Part of a small language model's weights.
Size: 4 heads of 64, MLP 1024 GELU, vocabulary 8192, 20.2M parameters.
Each number is 128 + 24 x the weight over its row's rms, rounded and kept within 0 to 255. Layers, rows and columns count from 0. Numbers have three digits each. The size before them is the row's rms in percent of the matrix's.

# layer 2 MLP up, 1024x512, rms 0.0284, rows 449-474, columns 256-383
072:128107163150175127124180127090182122116123115124121110133086132134175125123149110122092091140110089123106108134144135090172133110124139136165139116154153138158147116095135090151124092142167130116157158121137103134110132118111156110105145130126112109128103127104103138108117146126154120167105109126116086117094167146112110135176128137148100147149107131141109122153154100136138113075071
094:146155123145138104080116127124145156143120141139144135093157150124117107164132137086096171132165109089099113113112119131146111162131110144147120122138096077123139100156133114162158128160096138111155133108155134119158108126147100119093147127109145110147111150131098105151112129080145118068104150105155090162128155094130147153116135149079123113127147160139140149160129130155107141119124
108:122153134148147097117174138162175130149119114107134130126132106101092112124158108111153054139168091115114139138149151158157131134108126142137114170112099181092146144151124146158162090121139164152174119146113115190117109111120133132111132153120122119125145150130145148087138176099092115149142110127162122102144175159137121137111093104124105118103140112147096139155108160142117156107153
102:117111148136126125158160101126198091124061129145108144107120111101089145155129121131099123150137085106133121108101143140142091105151114094156117140133168163131128157112123112141112106118115135105111129158128114158118121149088134114121099125136123126122122137132122155116109115118130116114144082103121100119140108138135172155142136130113177129157146119138142151161166127127116078142144
108:129133168109124119119149083141174155135109121122122116118091084192151117129091131138126157135106130129095137145168175134104112156090096146164126124095170131138120141108121106124090102086099163137147165109162099130151108138093088097109182132144138106158133137139099139110123130102100121146142162117144079135092122153126078137156104082129121125155141158115107131120129090104146153159133
075:145126128146133127139111128164108128093128120152115122164123101084130109096175113126133122099143107116142157137151135098116133161133142140157141128114115141108134157103151138113122133086112106121158141127122108159114099115112107117102122144157142079160126105123139130107095165146138124168130138138112180123105141144149122127119145093133142168161131112089164125112151140092142163134116
111:136166136097095113104148149130124166123132097119138123160113115154140112143129065100112116135154143121147119138048117156159136118152143126069085083121134126149165113144139135124145131126141141134122115117175111128145114142138161153097162154111127128133155120123074114145112143096112170093135118151140101123154133120121112102159090091091108173119127161128141141114111115152165150117087
084:165097160102134129139141113134157107105107115117120124158160126102107116133166103127145134139102106109174141108098100112142105115128128162149124094121119107128146123142144128118095136081178104145118126104102130143075172114078144116086147142084114085114121116145098120118121170129158153151150084072113130095106157125111153134112150149112139193143148133118147176117166111154187128112102
153:157106136155117154132136155109104105143096095128110153117142140151149123116157088105101093110139109139104138133170099175120110118107116090076090125149132093097076117165124129105123152116135108091123127127154132132145087122101142108127158144087132125129128099120082117134131196159123122113141129114159099161112131112135104164108122150123096148117136103123149141125134115120173150110137
061:105139127137142114097125121171146128115109102134127093146173091081133108084144107122097104118157111140121152083138126095149108121090100143125128091114117119113157119162153127155124113098144113122125136152115094152103161099124154140123093119121053112137112118118125153101113121131116124151181082158131173106101134171100132124092152154119149137124136100111120171150159114110130105117104
101:148138175108160145143115165135099096089142158118117094149154111097173116112108082103151158134128096106183108137121107150114153111124132103123142149149111143118130109109147131095089066110133080140141122090115162157137141120135140118107154084148113124155115155106107113139101131114141131115112085157139113142149138117123104142159161099114091142119130162129111122132137121094160103160106
093:111134132118084118183126117117122161120150128139136143122134163072106129148160099113102126122148120111114137110114131103145162114110135115064152067151105164140140103138117135180173086118123139180167124110131142097097135156137138148072152122108181125143124136130057115157142134089131196132126127125103140141099189085130114104124129097164107141137096119124130128124092181153163114134120
155:161115106070111136144143115150119120139132173136102129179125128116102119140092111101134130117112112111126123135123165121128122118163109116125105096156073126113117134104180137122112078099109155184150137114148130126096146149121145158113140134129137131132113124173155131130096141119128086101122130088120120123113129107147134104131166093134156126183123138121129148159129149169152148111145
116:138146141144119119145145084162112066129076098120139117132134108126139115124083113141152091153166124106115187155139154173191072131115131133157117169131153158129085146136149137150098129124055119118159122126122102154127094126118126121131120128121097111117117146161154131143141130126124130123139143142138125119171164170104143145137119148146099105125111143113123119146183108115156119132114
117:137167160121122113126167090131115143109105085133151125122133130143135111150124130079154134141110111061156110112145125143136076153101112190146132138103114131109160152125126141155116131088181170136121170082141086126119119130115088131118181137111107110118112090155107153115109135120105120098118129099163104124110146177134134121129140110122154124150138110138132137146108145172157122078086
101:142124161104104124134145133147078115157122117184093129194153144118080113126099110150123109093113184130163150127070136141135144134114129145137088112125091100089171107134097199107145139154147099143089125102129133158141130126144103175145116182138116126103129130127083158124137103112131161137111126139104142123115123110109074134112101139109101148162146137138141152116106136160160132102124
107:104152107120090137123156163129154153118132121116109119122139117172155135136141114136060139113099134113159113185147097126097128135166120189137182073143142118143127118106143116107135111114176140142118138122094146144164152110120156085116143132142101102153121129107122134126126132121135135101126143122135109128102108161141134133146136095084099137133162137127174141139166136144108127144141
094:102121163127143157135160156090112131132109092131138123136145101130137150112134123131128117093155158111127124165127132119139121148121134149182086123110128156103142160138148149104105079123137170112113160134113111169111137124111121155108169113158113110160100113107167129134117137098116123149149105132159083124124112172139104117152158085149075115163164172121132095138128085159148079120112
089:122114093127100116143090123178170077124148130111132137141157094078069112157130120145126111099209096152144128116158077140127145144131118121107140082099117160104093102140110116088146125115153107143113128099114134122097155115107093126119144123112162109156136117096153140119151137114147103120134169144128104164149106144089094168139102098128124147146134135137096136120133125084125180127149
057:111113102062185131119158102168099103142144135175081092143143098098114077151112116115103136127133115140133115109115118135113139159128123124107168123108109126156134103159127138131142149129111123130142165118116107116092149144084149138122136149098120054095124127125149163120145147140126148127181137089158124091120120117134112149092126097113117150136101141064148201123112145138149101116131
050:146114123136130150139103170174123118120095074135090082159135128094147117170105116113097139113090108122141178187136165142149165148127061160107140105178139075111163152113132122143132133135163090142153192143147129116140138181102153144165123136147154126128125154101089166139130135174142136141169097144103150097136099148132111150129112127113143146120137126147140157104137122119125119139095
110:123092128093154126127167119121120118078113108133107101124141117089090104141159123113152164139135073112169159129082080138132094137125156155116127146117098121103152145139133144116150146127124162095117125117163135168079173122150144099126124132103133117120142123140105137110104169133138143126151114104145159126141163147133105156120154156143149163156139114115150143115191145111129117116124
129:085099122090089124159130066169148140155136057120109136098165125136101100136180065084148156126152135145162091115095120130141103145098142164099132066149122130110152115166096121112097117114142081127121147122139151113133117124142155134139137132086109140125111101134110145129123182092140117075144118172150146114060142110156097150112140117093161174105094130135182144086130108109134138091127
083:130111114079184151106111111103152076137133155112130141191142134134123106156102143152122135134070107083110107082108135133120135109100109146111124173115095107124145130127110112115117144117109120120163117099122120175103148133101109106100124130103153090139102140096135131140138120147137114121149121117115084105068137119110112122131098099100127119153129132137144191156123126128156124105088
104:183115155119123091091194143162171136176162083118137133156139131164159073106156132110123152128097139142134145162121118103172148129164111132138123145101104137138118111140137117102160152140129103150110133115128093144142115123130119119138111153098128151104145173141131125139097130122152169090125082098100125150155156125131130189135131120120119151156142161140131157145070133146129147127118
092:128143217103105109142149066126091133138075126143122152146139128143082131131130133156125106132168120163148118117135113148122123164119146172127109160112150158084122107107119133115131105128136150095117113104106119127107144127138186140098130106110103105103105140088111141144110111130168115145139138077159149109098176134118105151082179136129134096126104160123114138144082119194145117129125
# layer 2 MLP down (transposed), 1024x512, rms 0.016, rows 449-473, columns 256-383
086:140144088133115176074127122135114124111129111110094137117144154141132146119115130143148128122113128118133173125115142165121109122116121099113152108107131132084095125166103124137131136148099130122139107129120116142115127139158164138136137114160150125146135132126118125143166144145118106108112145114185117157164122120139139098122093127125116153115145105157127193084143164128097153136130
097:107133128134129162141121109156108133131078143120119126150076077105161105082114126118134106145098152120165140133125139157107146133139156125105143100121155120136135140096111123141119153080156123165127107132141173101121118135139149170156142142208138129111143142161153117137114138124135127162131135143105143110103109135100135116132146173131131154145135112120134161106119181118118121121125
103:155128111107122172152110107164099120145118118126125115117136124121135110151158109116154168143103087143167148153122132123093126218142124086117104151113137147159133133132144071125151132153144081134142147144142066083148140148114148126136135185111141157103127134166109111137118141157200098135118166140118092155111114140160083088125111131136108119175110164126126152149137116140140147149070
103:124121099130150122132125105122144136110181138106073152149123106091137148151109143147115146091134119140131108137111155166115137118111142119100117106127159091158122138159146107185149089088141134122107117153144161106121092147092118134137115138101120143130122134129124119163146121148112131079130157122134099127160111121182117109132120131078087116125127140147119159099119107162163151092108
100:140142121105116113104134153118126132116157146131156139138116116120122112125150127088153145133097142150143139116140141128143115135171111143130156138117108149138159081121097139162134117148115106145119129111143103138071139138154153128113131122113162130146136120133118111161127116121161151081129115095106147169109166151130099135131120131139090148187123092131129096119115143152130208142103
098:140114088139168105124115107146124104111108102126120130134116129113160112117109145147129116138127128160101151149149137167077142122129119141123123142149170124120148112097087139166117090131098137144121122136150111059152143140100149172186101130104133154112120134129117123136128117115174085119116123149159146086123156116137160115122137120138126125113146178228122135113139112141137110184145
110:122133116144119126124121131139115100112188115115137155091075110183103120149119123103175115125116094133133174106173141131138133154133132183151130114137157163094129120132117128126120120169125117167165127147092113127141120136132086116107108096101086143142112150133161144149115124147165150112119136106081098136159121102154094138105144177141127114122100077107149077102144151107132117189169
113:112154185144128113120168115114158086117102146086153148124144143106132138090130100123128161106166105102105122094103144162156111136130140175156126125117128123129133086142166114138127123095145134123131123096126157160110144122139135089079141129135100151123121117149090102097114123101202113114078100073137102128103152163105111162118132117130120164141138110130156187152146131158136121118105
176:121077121110124157164132141126128135088094122105123136123103105163098121148128082070137175127116083122128135126094137114081130097111138162115143118126132118140124109113189109145120134116135115125118146098149178107151121120156141100134162105168121117136140126143116145092146166136124126128135117171137161140122153113116127109099118173113118149128108178131162131109133101088106151153209
078:134131130125136109097151121145104117149114097076150116149121170069145155116114131123136141143145125153109126104154146166121107111126101105117108145145152132112135104128120147153149107129149128086127117122146103105143136148101116112199142134127123158117150140150102148133138127102102126117110083117181119068110165118150125146112110080117117130122144121255125142128164165146146129141146
101:083125111094108141152120149121109158142142129122156121148128086134110127116140099121116116150107056153126085127126140136105132162139111110093125124176188148170137135087130142157140157128166148089134111146132143151152108152161140127129115150112134134122139125124132132084138155126082148133136133137156163119158149180117132117127129110130128089100136143123151132143150147121094136139140
090:125126129123137144109155120105108151131121128154136140136097108145149122156123164117141110141143099108133102163150106146123141145161120130174131139095121124126127168135110107144158144163122115124119102167120115128160139108126103145139132084124075131147120138134145146124125132138122122152088125135108151121136089126151138127121158123119198097107160135127148117118133111138133119079124
161:140164155137134130155142180141139140112108068112135114095153120118140126125161129145100125148135148175159119145155092125116091131086130179061154125116145143121146092161102120172146161126124146129091141114106180150157106097142129075135129149135143134140143129111081146122155111094138183141142130173146144122129116143097129125136127148130121134108147118140113132123130097104123155132101
101:119130139128171117091098107112087124151164157131128126146105141134170130140127110141159108146138137105145146128145136124210152137143122130111131134093099131094099121101102107125140068162131135152129135141122104096171120122146133144118123108153072127151135146101108153154114118118139128090110102132103092099156122105129121131170172150134116147174120106147120148082121133134133153118130
109:158136126146116179135110149127098134179147126132134117144125136066136152143121124120122189136119112103164089154166125151140145131162136118130106086112105173124118134073115132123160142172129124098104127106117099118084141126135128115134161158086112118146126114151126093129134086153142103097127149120098093167148114146128071093135154159111105091157147104128131120177100135138094119145110
105:108107117139153089125133112136113150110207151109191122134097123127185117121135145099072121166133113117061159135124104113096111151158133185147153151104149146168129141140143155170125089152160146116134102173134119139104149131095132123115142108095123161125130137129158158099133142137141106114110113176143135178142129098163150125135168068136116099082108115130143131164153138096132134122141
097:142123152123123108163152154117101140096118115106165113166136178084112102116104090093098124147143131115109164093121154105137106127098126137117103133120120120103115112159128147125128141085137138086138105150153124148111141101146105099140118146116096134073146136109115146103108160117155134143145083140144167131164168074121111089154106150134130142105105139148133143127094152134115131144125
096:144124108128120103104071149119129122135185120132140131150134119116111137137115123107146136145143124100127154130130157163146138060161124143138109124101132135165122120149114114097115116138126165165152092121131145131106137138131151100113102124141136118181125116114135099116161109097157077100125155104123146149133142120100144123123123150115108103177158095149134175132108135111142154125145
081:116104119053133154127174107173132128143123128113103107117115174102135116140117126159185149116109110106107132107104145090101125127134134121120124135137185146121150107044116181141119120128148145171118130126137141131159132080109125097129104117109109110127153146136106149124124102078147095098134102157127113128131116122139137154176150164141154113140130137109122140170121145132140117138141
073:120130139149117143108112123114124180141102144095157153140090129145129148084125165116161153170105139150100100141146133137115158093125096143119126162120139134117123129100137103134115130173128130115153097135118144114148108226157110132185130111144157159164147127162111067138141104138113123128107102164145136155110121112146132148154108140112108104103133100218110115118154140112132139157158
064:121129135152093129144112145102137140123139161120172127132136178141109131095180134118147124138154146146129103113145124113136137128141136114131105153098128180115115145154141083127107119145150121126144117144105148135145132175148127111124120103123149127172118109161183091108108082092107111109119154141131137146100145142126139118138118146112139090138138084092128034145138138114095132118143
100:101096120132117152117157121089113098130111118099113123155126106139118110115156122147153140145133125120157118129078121127158094135119147131126145167129159103123114111127146127149143131089115176140118124147139156169111115133114156140140122146123138126116145107178127128096134115089164084134151101127161140112119158164168101144153106117162150147145112084167144182105171150135120123136136
117:128142140139138117094109107119087158117163143114119133111134120160130118120119142108156125136143120099187152148167120140051130120158105107143091134117095136123130131126163128104110138119132118153119108132187153147149161128131123116124126110076104127095125120124143089129102127135143153145101104108095131162131111128126145120120143126143191116124089162143166082123103153172128151140157
086:146164139099105097117141089120127155142165149132107116112098106125121128128153127127084160145053116131145148165152129160144136108092142102145106119117181121163094125075113121091127178177158129145096108133137121093183167133130183180146093139142166123102151120116132149161110150124145110137110096155141153113123125143119146127100101175135093147098126164136119179142136122141130173150137
114:122114116159111097152119136123082138108127132125111142130083148177127112136124125149112132114190131157113118145109086148102133150119152197137172121145154113111109102129124144152088086157148102131135155103144103110128132120115108101124127140091114106107143116102137102106121143192152126082120116086106093140168090170105125139106131102122126099127098099115105145157129168138121063170156